Weights of a small transformer language model: 3433 steps.
Each number is 500 + 50 x the weight over the matrix's rms, rounded and kept within 0 to 999. Layers, rows and columns count from 0. Numbers have three digits each.

# layer 8 MLP down, 384x1536, rms 0.276, rows 0-383, columns 0-31
490480528415485401372466485444483512591447534543437486444441439507507433437572505397483454513558
486507519484502488557458575531433561442427566464467621569534571445498534492569530425464620462514
482473517500562545462478588598468586452457476478572514431459548443517493400468508405464539443538
475554491530497556550387499433488453549536484515393516473500532510454530484512484464445449502465
429581502512480432500521409514484434453530513473485476422553461518449562531399477416497538564506
461472525523500478526498517478474542539478510462561520536481458500498522454519521582476415368429
467408461413485577423422407618546433535561501458541599486515423481454467465396436557415515480459
475584517490440481459523461498442479505562421504525550492501512456501583556579493520489499519441
430464546425541475568430473432495529459496509477535578499505579486512510527467587475502496515596
564636465577511396482460519464468521559465573533387462532482524505466525464527353500440540592464
497512545539439518565492571517459524557501466488510479536421429486506581454535551395425461435516
463383507508546466500449593467470482512515550521524488474497532529469469476539611440524491549426
485472479500458493515487511453485495474426405464517516540460443472494493677525482518503575577520
414414642443503522461506529549609519519450519433434530499554457476479415451548506425550437445468
468450454386482457518469534508510383521556504564531491510563493456534510398422495557544393532463
490487462486527572486408461532594514407494491614561556519442485608457546498489448538510495517533
616449503456542605495522524408543537471523562544518494488488427512495574477463533501460482509537
479510450529495546574442528462465525480497503506424556523480551520460501521491563529510530462485
483506546543529470494470455463498519484515434516473464463532571420575461504512397547588516513435
516534550573486469587466526523473533553561498500521423577422481532645524581532432493482474511434
502499470508519551549521639429531482452563534478480499558545439493556470587503490442530609496484
461552520565552557462535455559498545520465462499516598468527479514475500496592514449392475456552
438395415521474480579451572484466484492569554494478543473503399535454496505556477456409461557548
468492501600494507468553410545506530512499481532445465536586457410519487522431531557531536498518
476475394482483568397519473477557462560469457547537489498544478523488365488519560555475448562503
395421496537533447495544553481551559543516457459546536501498506426480510470407486546518414415490
525521442349494481537506557487540577472466557496473432501485484547543435496465472501562495625491
452460484563489425495499481467522358502384519610528419520387483543555524557465543536530530619510
478552510481474497474428402405468450507469476422479465551441517478449505430488450526463474462467
552365466480438652525465470593476489527447482533556510387519587465581461560572463503451415547515
491456493499470397566517466548485575578479530515519617534505371457408510527466471585551559593493
573518499525563439559397517443518564550517523482448504473525481334527524528439472573480504529465
480556502392504434506529440554519501435557515557507555597528452485486473563458385508395487516592
547432515502457557474497573562393508492486528558508445414521568474544562555518551536492476467464
509519550473493494545543539441534539462454372467545455449524445502463543509518424481551513440464
458494519435505553477504499471461607528427479504496582526549502512430456425571477429587545499449
448572528537525448519502541551458489515500469506459556454509461505443499461492453456431498531457
587624460454496533514501608498417474443480504474532475471509669519440536458525441499495406530595
492471544483497549507487471534523462420562438486596552534532504535464470416481477479524574530439
469602472484479588554550416408468522474400465533564476468566499435532499430474449491488489511435
498435432560449544553500659473485578476538562479517623494464530486561447476517530453530485549442
572625501506478568534521434412496489561522446499486482443375508414410520522417435468580510441479
515471479453530497522372495485532513502539418472552477503497513579467550496553508426559481431490
538490426507509466431497522520486602462546502524577563499521479428556529472534505489425451499451
566486392397523534447557448501520523490578437463401454446447500550425565482540498453462462522493
453520453568485491488514546657521515467481428479464476503384489558589519556490548533463484588570
423467576506470463522490454535440510446502437530525447542510520478620555447456465571487536456516
469528470459537445463496519566563502487470498617564540492599528575501499427446572537479514408484
616472494458519463524403386466497521463510480470467534451533584473504544603493465462515500604419
535451489419471527461483536435482512481459506489405588498544491464509499439540495481519546582511
519472494516433451438437632510500521476556506475435520549430518523529556486429495588462426572561
486514568462422470454552530491489552469650544462545404485491490439468462521479479525468491565541
461529451571493451429439558622530570479522579492506521525537513462562484512511539565492411576544
494452562512515564500392605408474544467505519595429541527557475545583508507523525567515526481463
512483459540481519532421532549451517458477596516506460499546495552544544593603507453484456540604
477480559496504489530476464533563535502498509518436507484420531506531495521403509542433559613575
550378480481468489566498571437441515586472531563595548586513579472434492555549535504511471443502
501475486553462511497451494491524498492582559507621513546540439535562479495522386519407582526501
475449391521388544477551536471496555422471549548495494509469601501453557511474567491486495560490
481446511589441570543560491522486424491387505529424360427480569578442472531499520466433544438559
579501525458539506503440481492554560539530325523517408506464536471445531521497616500489488499435
598504472550451507472510519585513468505534448529560474511506553483568520506483459475508507480501
583533565482562553422435501487564482532600485385586427495442449456401562540528398566487574529474
536445462491543628571555512494445551472530502485445508500533474401527491489530515550508533508486
569590516568564426447423530429501431497498471472488346527467459537562502485434577462558458507522
552569525522478472507490485454498479467490454510475556527437508483486564408399580536491515536492
548569523482460417465501489453487474485441425556551532449423484416479504537490431484484431504515
577520527474471481453488436457477470582406450514461476580541442427538521522518418459475519518497
364492550513513484550551448534534480615528467462516581593496532426473493499502490510587508566493
607475489433498526480527550614508547411561434537621602543612570542499481436509595537522465522477
488532544545453511489480429498477535576528454407483457529458546464434497512522555523521457499417
490502533506514570581488496454541521467433536445526523536527452526457512455576532503551468590519
482434563566509396534535397535510531512457445446497448456461484555430458424314479493436506466517
555486487552528456441458524514442434552442473507515449580484478471440469470531559479518492493425
555530535595516462497432480528584524530482482558566561450530432416481599478534618506566433636566
407516471415478571548459515478518520454508549488537529565498567503499463434430534542539538454386
493483518473459562528436426436504558507482527551524457485520500519546471564487432461532439571464
470480464507486454438468512479477524419551569400466438409432490567576459497546497517522527555480
578464508524503447512467512490571474550569440490518534509531498490472530416543559454599492456501
497551485490533478545505489414451505561487504497380515532444534510493512449486508491519483414535
497515465502496562645499497463515525517569413542475526528550591529506551487541392475585519391522
528508593470370428535493476484509509369490434528566525528450465424496526501541434411591491592406
618486578495497449456526552580449421530544458564437492472416475494556575513446368427523584513576
462404525486465404532442532502458557401370516415443470499516539502565434440406383572483540513438
473492488488502524480579517473450512512533471526578490503456549355551508447485511516536493510445
406534439529498516511399573504480609448419516565472545576555505502471478594537481486479644552495
595528571479618567472472514516556608500550443544488489565445462501543523550517491548394436439537
435476431523448551451498566525452497486558588519497462492490539541506552504478602482451510473451
579540545518456430534532537606521468549459562466494467461505470509553466501504582466440435485491
385493496590518552508520359451439477501505455542489483502521504552439535448490430506430576463492
560430486418533566470464472488437438489443489460520436444481520513525560588513544523555518474556
429500503570529522467500550458476438444480571509510618479510510432465495557566504449570475638496
406547481505404452468498506529518504583556582587455506494529445549474492595515431406571484537447
567567523505596578477450470501481536551489515507518374569537512497457525495554511614556470467466
502579538531436492595487421476493508466481486583490540550590470473606422404486459479544484541500
549477519461506508481545454590571454431636475502554533483451450465478493491558476455556479564450
502564518489435456493411472516585513533477522513479508617533476539612468467438527465503574518407
449472467437550480515503441530469482377573499547524538562514595630478523536440461509507520457557
458519516555519495531434497466509442480594428475515544392519545592434370436395506526556534467514
531507490478540498370470516502463501552561529437469518501469585606436405600632507484467404496456
487454506556463491458563440448434563435499438456542439489540398583433568521466498628525327446617
574465518500442493501560487437514485576516414504471505467531585460504462524513544603474486491500
594510557511526552521455522510429589519516421489441551424471509513468567514563461501546494471439
474535471470555552475562503574485598578476500452437546486554436475507467538469539521544459417456
487418599508403542531477481526517513467477543608517480547523483472458552403587495506501405438495
530455491445447531415461435489575510473571490493463458585469490491463534602543585538471510457441
533503435509542580484605506473597515537560519579409447411550467548535473471538569484458458514539
426479388507417577576533470568465469480405441536371450504480503516442460438443427550508440486422
534516455545536519477478521509519464450445568559476450499481385554489530459504547480482488543515
513628447605554412529466441446383575526492490415442541496485474449457459503472493478596525490538
593570524504464424475474525434528478437441445483390507514399453514528437484508529464536502561429
510547533513521469573456476391459459543477496481577462449506483484518503573533538481496422479448
481403483565530515525534580410511489447472624479537506542481487503491499503485461488557442447516
572471494471502512480486481471512483429484475444533533586491472479478460501594512546570483455445
556449524486528505491497517538511615577393402512438485489485579557425617567477451493524593422472
555495533456496538553559495482494478554411445477433399502505469561448536431515514463556533482579
549516487467473534569409490479571580460540513543415486467481458481494518492444495489515495461519
470555504479503561463496536450463570504498576453504494586556590500563483463586504418475459510464
464574557505535603591545457545482466465524482535494568502517537511476519515520554533436464617451
586526441444520478466518505478430524490477377519494522555516503474454537439498508535515460504482
477480527521491404506502437476454431455576534471513444456424439434465476575521503430474435446514
483558569509523524491627417514446569590544462552548473575502470492501459512490479471434510506625
465518582631503450492506456433496525493500479494535446574508548472547440484468513512466483556526
444539542570493469545555472592462551478537424555601541517548459533441536402501580462490492541498
447534411585509621526496528533564537567506515485560522523542489470422469465463515470514607521436
485430464541487479407527561510625483454351518398506493494439542470535448526490544482392479552503
514515622488482543395494471458551481590410490514491568543485537535527472513548538544563491381424
583414527427513506536456545584493501540446555492544520435426482467551499623551522487582602463435
531512504574482480562593456612546512548566467526439525446501520457496401556447364514530474587509
323554449483511496464532522577571513458543501531468508564620439507470463493474517531554418453490
427514530455567496489513497457525519478491474514440514488551453537443535424515520494506452488463
499525527446438469477510519400458492368488535487502495507612534460539438559526427483532568499512
582595509361549447596496557622525512486431384555628555519407508555438488634552421463549496520436
521454519494542483535489466554479524480586512460475533474448432506501418422535495509473511515514
489483572459586548489476487390499552523429500438451590492488542624457464535504537533517535560481
471422449564435398445509511483520544470519533522524544545441453493443382513533525561512544525529
478519506451475488526434505545524496480551449499526518516425526493519482433415515545620533469533
527466526508544502496470552491508440522485493436406420526541426460464469500557557521420514482530
494457438495494593518547553417495457522479459459532496494488519593569523495543523510518448561470
475507589520466468557420542375398507429539597416471420532497558500496522521486486528410423522397
404571463520426558541540581483466433503513485421553484473414513539546600551496544550470560461550
468546493473500549480523446330539515508521538516479497498439497430581453556519451442500498447440
491476448522506469449480539478450443538526468423510539455504480500500488477581481437457426514529
571477525511562553525487547531495532483455473563420555472507523379608426550463529547379517450468
525531536537471458503469504546519515537429459467478468541537551432514474544385447496541500517464
511410547474503477514529504430547598415467531509434516428534466441487512463516480549524385416549
489520470439528532543472529509586440589482484468471536450537582576573453488491416467491432389453
487424529500465579407613426491543480512533425509623737435523511499487499434589562478471517420464
446514490524561559464497514542531461457490515526470529504410523398519549628479507475433650523551
511536396535463483428514412448507558471499463414430432491552500536415431454536512542494490455481
496417516504462566376455456545461466622515522465471537515516534466446459549577534484517578514453
552550498504414418489502549513523469433429512499517420514544446524536521579509516460585493593449
539497472468577495532479481498511539479500477500480563490498561531522470481442476376509460582549
572555473547476560503402500455586454486533493491605409549445552468517553495475398454435483446483
477459552437454432485495345524466434516540474504563580468451511454492462550412517397516529522469
528506471599331443449529378547472472483538532451435590501496508469452478492586481504562430532525
445598492497544518511505564554453405482535571507545417542460463542460491513568478474520459487483
562526516557543642545569439513509488459560474556572522438543456559474418376550504445582543557511
473475510477489387505484410555483458425564507547587567486538439521507480480433534546547490518484
490460479458586536413524547519504453510478406483490510485535429498525554445515461518540516488434
525485484491482561517446460491551504533504431450562497456587427414492437383536512510547486497504
530489499540556638515474504501579513517538487512558524479383466534511509476497535561551530469465
469529532555473393386501454491551545501492456531464457504501547491524456523538438475526514502577
435328463512457491468536616489418470462536483432573461491483437515510595451574502554550418574574
597479399540566530413474510564334589386564514494479515553432468502444450520461530520464452489529
455434524523502498579472549489449500446425450564456549550534438451508517565571444530529437486494
554480477530497556394558466552505478446406542464450527533480484457472420556540460504542553582520
477515505464497509513450485519465511522536566368584521513438513437597444468542615486518519544536
470536518471457529478523504431553473536495508509509471561475518456520510557421473460516575424581
538571521470490624373530508514495429557486464521518468537450530491571486423555540577439473588510
550485435507472459534500479523517544473588550528416576503467535462390529545520472494551398503582
454506355497506548503457533492470476549548408564438487470655544503570459594445587474443612401508
491392567501510476569523541549551463502482518446511482425489496541518408473573563408455436559562
487457433464397470584507574524533540489556461435512367510482579560517499459547500490522452485472
454490517508492387493564538470534460529458516384422442502544498428512546550488502433486383559539
478499525523531447550514523462462539484568449542552561577518574498492438423435459491567571528538
479452423503472481407518522505558572462489487465515492548564532530548534550472508548500508465390
470444576523543482494529484497571477573587492504480475460457588526467467480489503546550544526545
560437479460592518478489509558518457511423458492522617369467492476459503457443434593430474490529
462468493506535503522540489469641479469567482534547571580437451278564471496525499507453537481479
496586433550542430549455405455456518453545523485450489606431563506476517499470589525501544512453
575517493437508406477462492396465521568553526563534632586432540480495522559529563433562485480530
476489612533522510451458586508523463490505558525420549570506497507354540529505379528390518501464
484479469457513494431518616388406473453469459594467529528528503491461507538536564484562479482508
523545412550548548487499512478550480502510495475438337515522361591457555352512525508531538452475
423432478525508498516539490468527485503558434524453513543469480430470568539403627417492431425484
532476500529545463573505514449481470545515531463548543555448536586504500554441467455527510576393
541532545434485470504535615534526437537436481531561462467471512396517404567519514402508464526573
544470479550475523551549429562575429442487602557473412581473472478431507461539533562585506416472
512561570458463513558478457505548521568441474515492555514495527495397507508509476571440432382561
478537459526531610455503430472497534417501477499455584562513395482423489387530534560533554446508
426596496609530494552551464456418490565495494604536415404445535452510425514543420449499554506520
526541513498486451439514532408545612555529524494455556516501572492446423505487549480444454498534
489537487567503505544466462527446492478476496579563637483593534476455474577526450513518411558557
483467515523493527601486367546549470524515509602662510513545515483514471550521536481583508474582
462508437485514569526432544524433520582391501534499547435506513563558508455490490452467547520542
511440503445539538454547410504524499523421483528503496434539490475530545498458497493440502543425
592444567505473542453432483492496510459464442500493439495490595461578527508461433642393589510577
500470446416483477467543484500511492495518447501530521537512501520480497382456580570587563451608
454543498543440505468504556534422435542525456500465468496532591440449433493491444486578586554535
555464431444531422518499450596517478419465498489529556437504513456531481493595490490497487563569
425552497505504439461629546468528430508420476435537535520610408550521493485476530494435512457415
495519541424501459488480480463503455462570498531518541522436558496492501471580507510550499582433
621558491518496549411552512511596542467552482386558489505499565525536482433442471496489451531481
491476468536459475510513505556459473480494511505482598548476544419405512374507591516575496512426
485465469449478508588527458530531511537414480449513552449486519460503539521474591573464462477516
498572410532485461498553514420507502470540437545531566558531485469455484433560458494523475516540
539527461484544515439506521435547496579554510557506524563429475554487648554483517504492527461496
457423480574528491447541532434518513493440564549388439508405551486397499546409510429488467545581
545538438519551457558454543401531547476470444538528522523457464413494531502461533481397483554428
591550495511547495605476512497531544515464529559509489568475456520405438543515569518451477483436
497382466536551418659467484466564574459513508448475507484496461545430503551510523447437435578576
437504528507514539546455514530427458509586559503431584522435542556465511545505446442566586553510
579371464446580496519480536536560457492558437544589516625497505445507539651492441461516499603643
466419550536464516515546523482411546547571490576479420389488450506454466481436527384473555530492
550449476479542531476542434504485523388465376418426576473501447484469610493504520417486562446533
547552579566498486629463523513514414465527523566449442527543604468534487575459494552486556481540
540505488536490510472472524499510525471423454530499557507535600526452485426436432502403499455583
453463471499540482481524478578485462442518537462481573488428554544510454485488453494517646485575
532512486462473558515503575473464489464483528476491495526531466435533538537542559431621535492571
457526512498480471396509514395574505617406455498552445430590472504485564495470568526530464528546
442519471506412527481556532432465403533556476545511486496523508504532507502446579502505623431501
553527571548508485515484530386497503637482552504393517516516514394476519485544468595537501469483
506487592497483537522450524444540501477411471487514412486523418452559524536430466542546496584493
471616510478516512385464457554413488435594496443568384441534449529463478366412446553599541491421
577504420367550492520536474516493445537483477513607481498516437465468512417569443424487501394511
509573492477474528498417438510593477488469483572533523551483604506541568519499452472459591508537
511561483540502490511476485475564424543452453465388431551612485457511499586516486525434488530507
512475409477555592512501440448441501514570434600481532540528627460519464392537518489613495424525
517445518472485560524507660455531408432514508547493513404491511474398502593515541467484504637449
368475533619522394505532469512471510532479461576489499485449574482405564466507565580547420598470
502497565478502562490505507438534532396574508427482434527527551484459460514466492541488432574462
515505563492483498480519489428497469523458464537501324453483525466541526519544499610509518498570
567541535477522507430589419401564442427459419578517544467466514434505372501460533475474490425536
534426457473527410570483439592534539468479521449461457474495539503484507502537521511444525572495
556522516504445474432649620540557538420498468573500599454469468675506527400430601444497441409462
554455460544537523495561365496488443563554456467520543590518481456449489445534496598569497533453
491541639480469471446507485534523525497536476502478540498511504525550522477419589398501560476530
601510465535445470503416566459418497454463466499543466485443564441450476535552535492500471448428
497424505533494452532430505438577582475562535514507517523511494454471485565458477547445617576533
453448466426481439508585317485490560524490459418386586563478475494513524574469493457592521412442
567521512460457494535414500526567434441610428471555552556578456487435439545490434553484349533485
515553464496457487514405520493503596468523529464543591468495503543420523556515558449514509484529
466515464469560505553567517509520516497516534531574615543497469524434508510440438490512523437461
462542461523457462500472520531513517414489598497504578532531502470475530550510569519478486492414
568512481454543449390489440518523481426641479476521478516522398510451506525578438490499446444517
497415512487502498512461462518549549457609444499599415471531587535572523632527572496476465512533
499490556453437472506493511480528390437530454431451513559557501567486480465452547571520522536460
530541448476491542505482495461546551414458484591514512460501514542567471511489508560465461511634
459507565450520482562567428534402505540512429515519533471460531516415497638479493542544514494550
527502436477431513490530487520462532452564475494499553484387487523521580456451488464429478538442
593512445451478452608487501573477458524495558527469519493436491553512447499498428496495439499427
507459512540514556420472467544482461460484537503536502552424459399520531565561559543543498525581
483439570521505530435467527497602479507551547542546553491500467394459553488427448606550513631491
487452453470464477417539481557515483477511512486490411420449515546482455536532584492518531577494
508436531484544468425583459485515458477544522515474493423511466485468402429615474484479523541496
541459455497535556426483551466456543524517496481416543538525460509577519455464487528423362493511
485503532494557446380497480506600507528548472549521590402465412545519431520491523501501504513505
505540515524459449580486503520449443499506510510446493567554495428593495566422602476488510512580
524504516538502571625438489422472423526457547536428492534500493423543525422509528547561430523462
509445471548518484516535517401499465544508507479578395457524516563561513534459468447521575558488
586542612474470509430560440449562570453511461529480465530485405579562425478564522442473596560503
480522482606557559549457515580577545438464587497574451517548421523576544574519445468490394543514
496526445438536572466496527536494487510509487516524499499533561505530480506566566514606463524539
475465489548598426486493478478587513505388449421489485439539511561491582516520490454525559552541
424499521443476510548441504570443520543482574474513452579508553401489536576537437513500515509467
315477616491516530538451448482501569494490459527422659483429597472529463508508502437523521442511
583526531550530524502507513474480375564508542421495520472558493500559619497500467531456541538423
478475439508459544442534545529573586419452519446534570509570429496492443472454495447464475516500
390395507486539520501492525462487526496611413402456496547493504520404546499485520430540423491465
499491444491490464440542490528532533563604493488499506519460599537479528450446452520465478455504
547518535515481461523456584484469533577457421474479523567471505416565485486452448477429505550603
428546472536574510521512454417524489329466445481518501577521523452466568533498491469516427535459
620509494448455523550466497507581568501458588361515484497537516438589463503530496551529537464460
503470439584522513572427584428470495597451506582510386481480521458556531516557547456363534532410
565475434529537505508471488562567529514423512505549511473460527490476459497467474461507497489428
584531483425468529538505414519468435483513476413516501500491499510566464496462474478471422534399
492471556485475472596524569389457524510498562507486506467546534456549572534500501441486538534576
470452593536539450511459484503492501455518423444541474538469388452507495487467523483446396473520
576450553466552463419505533458391515521426470552471443499559429381422551521411468511514537501430
540531478702492543464482527518514401522472577512425465452513449431434488456622504446515495424560
473468492470466430578575462524471555502461499412508471527420549455523483554443537530557522460432
551482565490539508535579556430485472519597572452473477548447480486571417443583486612505512501449
493513540444510413473487449426586479486533445509487470537486520522486505539488528565536519429489
528511518484501525494468503517515478537451422546459429565501492547548512594472524537527443330476
526537501410456469446475469479549488511525545520455578491607567525529545534585501478568521533534
445500460580543489555521493419489496510441523543434491501478458504523514520471450461463616476581
502477467503455546548581373531514455539491527458400536496486577521436469467527550561517496447555
513467515490445485393548546487609514497435535485464423485528510547533432466461432463533593393525
511524419536546532581537513461396499460528583539411433489463505442539470480548512555534441492520
515561532452520426557464471534452458494401498485496557531533516517462508526516509407415461416383
537541534484547450491525489554565437552385545490563468348484456490417574501420500550469529533476
413526564511537505474521428504545508453469576490599363527522548592423410443411513650537532527528
477471500451532496514471464527574429515455492505487452518537557463480516570439514468488501420598
447545445528481503421452479493506499504432469418470595457483486456509566456552479510476471464576
539439533519495508436486473494478523523509488476470489530451499503444567504511407520477493473481
518590550421481420610512474541582503500480411549552494525525425519425572432440425464482434491557
500465463534426441532526504571388515523562504572457555509510441435527570475549412428570383556492
533504592555410559471516382480528554461539439450504442547525471591484473442506541462528498529467
446456522498485528428413451507524522473528459547594424525474552550593463499526484533557483560544
487455507505477543434519393549428561456502439480458591569500486401498506500494470427485462586580
627492497499498464472565516518389473506532467543507424466433510519493440354463498547515533525515
435482460427470484501536409421471474538495435499527497493432484450472488441504409453451347479473
451501485469526463408468528496469566495511526555498519467465464633601539505593522404521559544461
509506459512542450476593541571428527507517560516519583500508527576422456452649526510494497552454
522439477443529468510457639464523411473507472554465566576465460524572560574391451535460524471493
512613486443487517472395509563479437559543518498556553527552421491550638608470458445513477499470
519441477416461429555415535531428541544510479426566512449441559469584494527490451507478511564523
500434490592520414429562455469471530610519442545455430438491439546510529524501484505523547422527
566439468464536517514539499381476423497554478496462434515544433488462548494529554447508483391424
595596498528596492492491509483447447536460621499487389491515421497513480404510457532478506574561
465520420539548482481547432499530472528550524473446489490470495508468504408536468500530419499492
531439586446551422536472505504448532398477487510470519463517500556533487396580512535577453444604
460395468513428447506419528490547564515464416446572474512464478596508557534519548465489513493519
479540599512514504426526486547467456558470443402454620540534534519525606525515461514417492476474
443452447473519473438584530473484517499584465491501458451454542594491460403571513462444454513472
533555550504575499466452496392435517542524502538524437476502477604489452494539523435554476471464
445464526480448494444529500517427457523498545511504508438472526543534639493556503490610531523534
570592539473496497521535481382596466477534516471557604472554500495479534413391558530455422548527
623491429544471496480568487444494521546505436552522597391448391470482389571529528454561493586531
488486513588517496577579428408533546504446543568411564515546431536519498530444402466568567425441
428485590584514454500468616463448527549599483541566526522448539626452489389553477512472600494534
596521457444420441541388511501425450462527528497532511524422515457547536522510515511493507454432
475538441423509546370541464437517465593471470492572562503589472508566392512508356496427570601454
527449500538521435532556569497537428411599391475469582535455503480528494435470453466403526570562
533498451438495527457573398403511511538421568520472465543462591502435519518586531512430441582561
470545464541503463458466399507576466449594506492450452532529518466513442550547509483476483520483
389494593485537452493507454499484554569573461590600477520413519476474532435471447553483527487484
427456462430496572503517485473533446543440495545596536573552522593492530460527467518442480504491
397456495455491471477502476522461482487426556561524503499521439506510489480537527486479549522451
457498511462553518535484492490524544532581520468481579467532458408419500443449446483573431401496
508590534466536472430472439596496434516521522512520522518476450499406520496484531475546470445424
500398558522533545418475604427509459501552526553513607463482436550545488429622495482451486466350
576511481420446446511488478574412557467545429516462515554542423416488423492487506559542582500529
539477382409519514479487512565558465453525438457335512432490482505479497551541526664595490481477
483476535454468484490480480458508540449512513491611454470438409462470458461425493529410525616586
530435471551542510536431535563654595569540440463433482444571583518570399450452520514461492572477
577482564468521479435550444491555439520512588427524440519511480505526541447444549602477601664550
443601550586456450429482476510494483447462546455407435523539532545429406417463591495527440488527
583514472557569538519403498501510458503424464413527514496552399427442424585515476433455586511453
488540525527526427552474531504483541533531471482482527542480463555523537462533542464483491486528
487560505510478495530499534508518474562508401505482532410478468465499481513425575499608475558519
497460558499473472490469541511439521617559454443459503473426439612545566398477495477613509563552
622498570473509497575460384464545432440592564505489472460638525492466484603517498565477382571503
530484512497426527427579460545502521468350546504533584489480448572543549547515496432500479565556
559612493498489557498490529503473491547538529506498559448523584409422428464552424543466433523490
447498547577565542478498477456471528483482580518591557469505423528459466537512449509531398553471
507465517450528460585419404463470506501518436474555467488465416530485468526523597555450507522539
514334496453559487504387594427417475513465534442492467455448532506519507556553341493462554553508
574463477527491395481493498466424430440471480457430567462497454500553447406490567542518493522562
446486562472509403492441464573495580477471450557453513486504446489510482516581478432447444543618
485611436557426487464518523501526501516494584518560368529657563481543443369434563490530462555567
563539525470548434532516511447545492465582491444588473537516498532488513473508378443547471503534
543471511493414498464681484550568473449560432473445532454458482457504486543564506551512435456548
598549477488479520430573559475487482511589505446594586486488535393481459465520479596595579491482
470503533510416502543576553544541480499569571493595481498473532619511541555444543618527447590480
471440515581555525522499564544581512514540565537590517534426596449481518462524489477478488491599
529486502549422500588531485497470416432474460527400478568425431459501511507554496522388536457491
441566505535513481521490436512383485501599608511501552492457445485412419500474420497540603658555
566496577379510488525478464469490509488499459461509510548567501478491574545512513497504590419486
470493471562407567586585543532526571615511441499520530519562461498415449439521470497485461409471
517567414540503584474447537523476500377454531587422488628455557480486445532515561485531495466466
537482528608416486506511549521422498511398581485534580524391459529468620481548393520523446495412
494515511529502498470566453578473563449511560511450529533481358456447512560419503538525622480417
437463521505476451422513631498414488505438457452498428507507527518420512528506551638439459414552
485451438481568502546407480414513465472483450522508515487487406541501517482474497539542496493513
522541480514523512511488542472490492431456458563524552423437512503481372529571462602472482518481
487474545520559520435567542382531533528424431514437531498570530492563485490521522452489502496521
478553554573503449574441332555457541532475416448496457484471533455530528433465563532542510557542
632521478483443487591551542425574452513456424591482454505480518506431498512502496575460552542412
523418556453596533541562489381465519566529538500574496433461463429432485512503468515492460563553
504471534484499517550469455542544508422577538523474504559508510438578467450506449568537465552532
479521487457524506479442430454569504491462505484483497460503495493518571421482543485539530538500
486455521522494537552506502536521480512596487490446494525435469500525450518449546433469584481540
465601513461447430510541609503494389485475484533530490528474530487500493494462477577493485542465
538445415526516529595501484518479456517501629497443407425524491585510547510472487463561340444533
499442493461462471508567429409524546428482439453466514488475541567485476452516486392522518446452
519457540642446489448587547538593544517530456434516449562439474500522496455456547475586498456532
396569437549485491478532419458494589512534475407487536551512533618528461532497510496520439515408
486484515425448472490486533493438575407516437564462457423495517499549474489491467486534551470526
454561468560548514412507455554383585514509509405455517627376476448480479428433517356531500523461
554584490475534497500371459527522550591437531499506599466493461499473551520527357497456474538525
491507588587499487529456537506425489517644427393554596440540469478484437581539507546517388572475
595512540432539495449537532482422470480467406489536555454467439512528487508589481515421488489537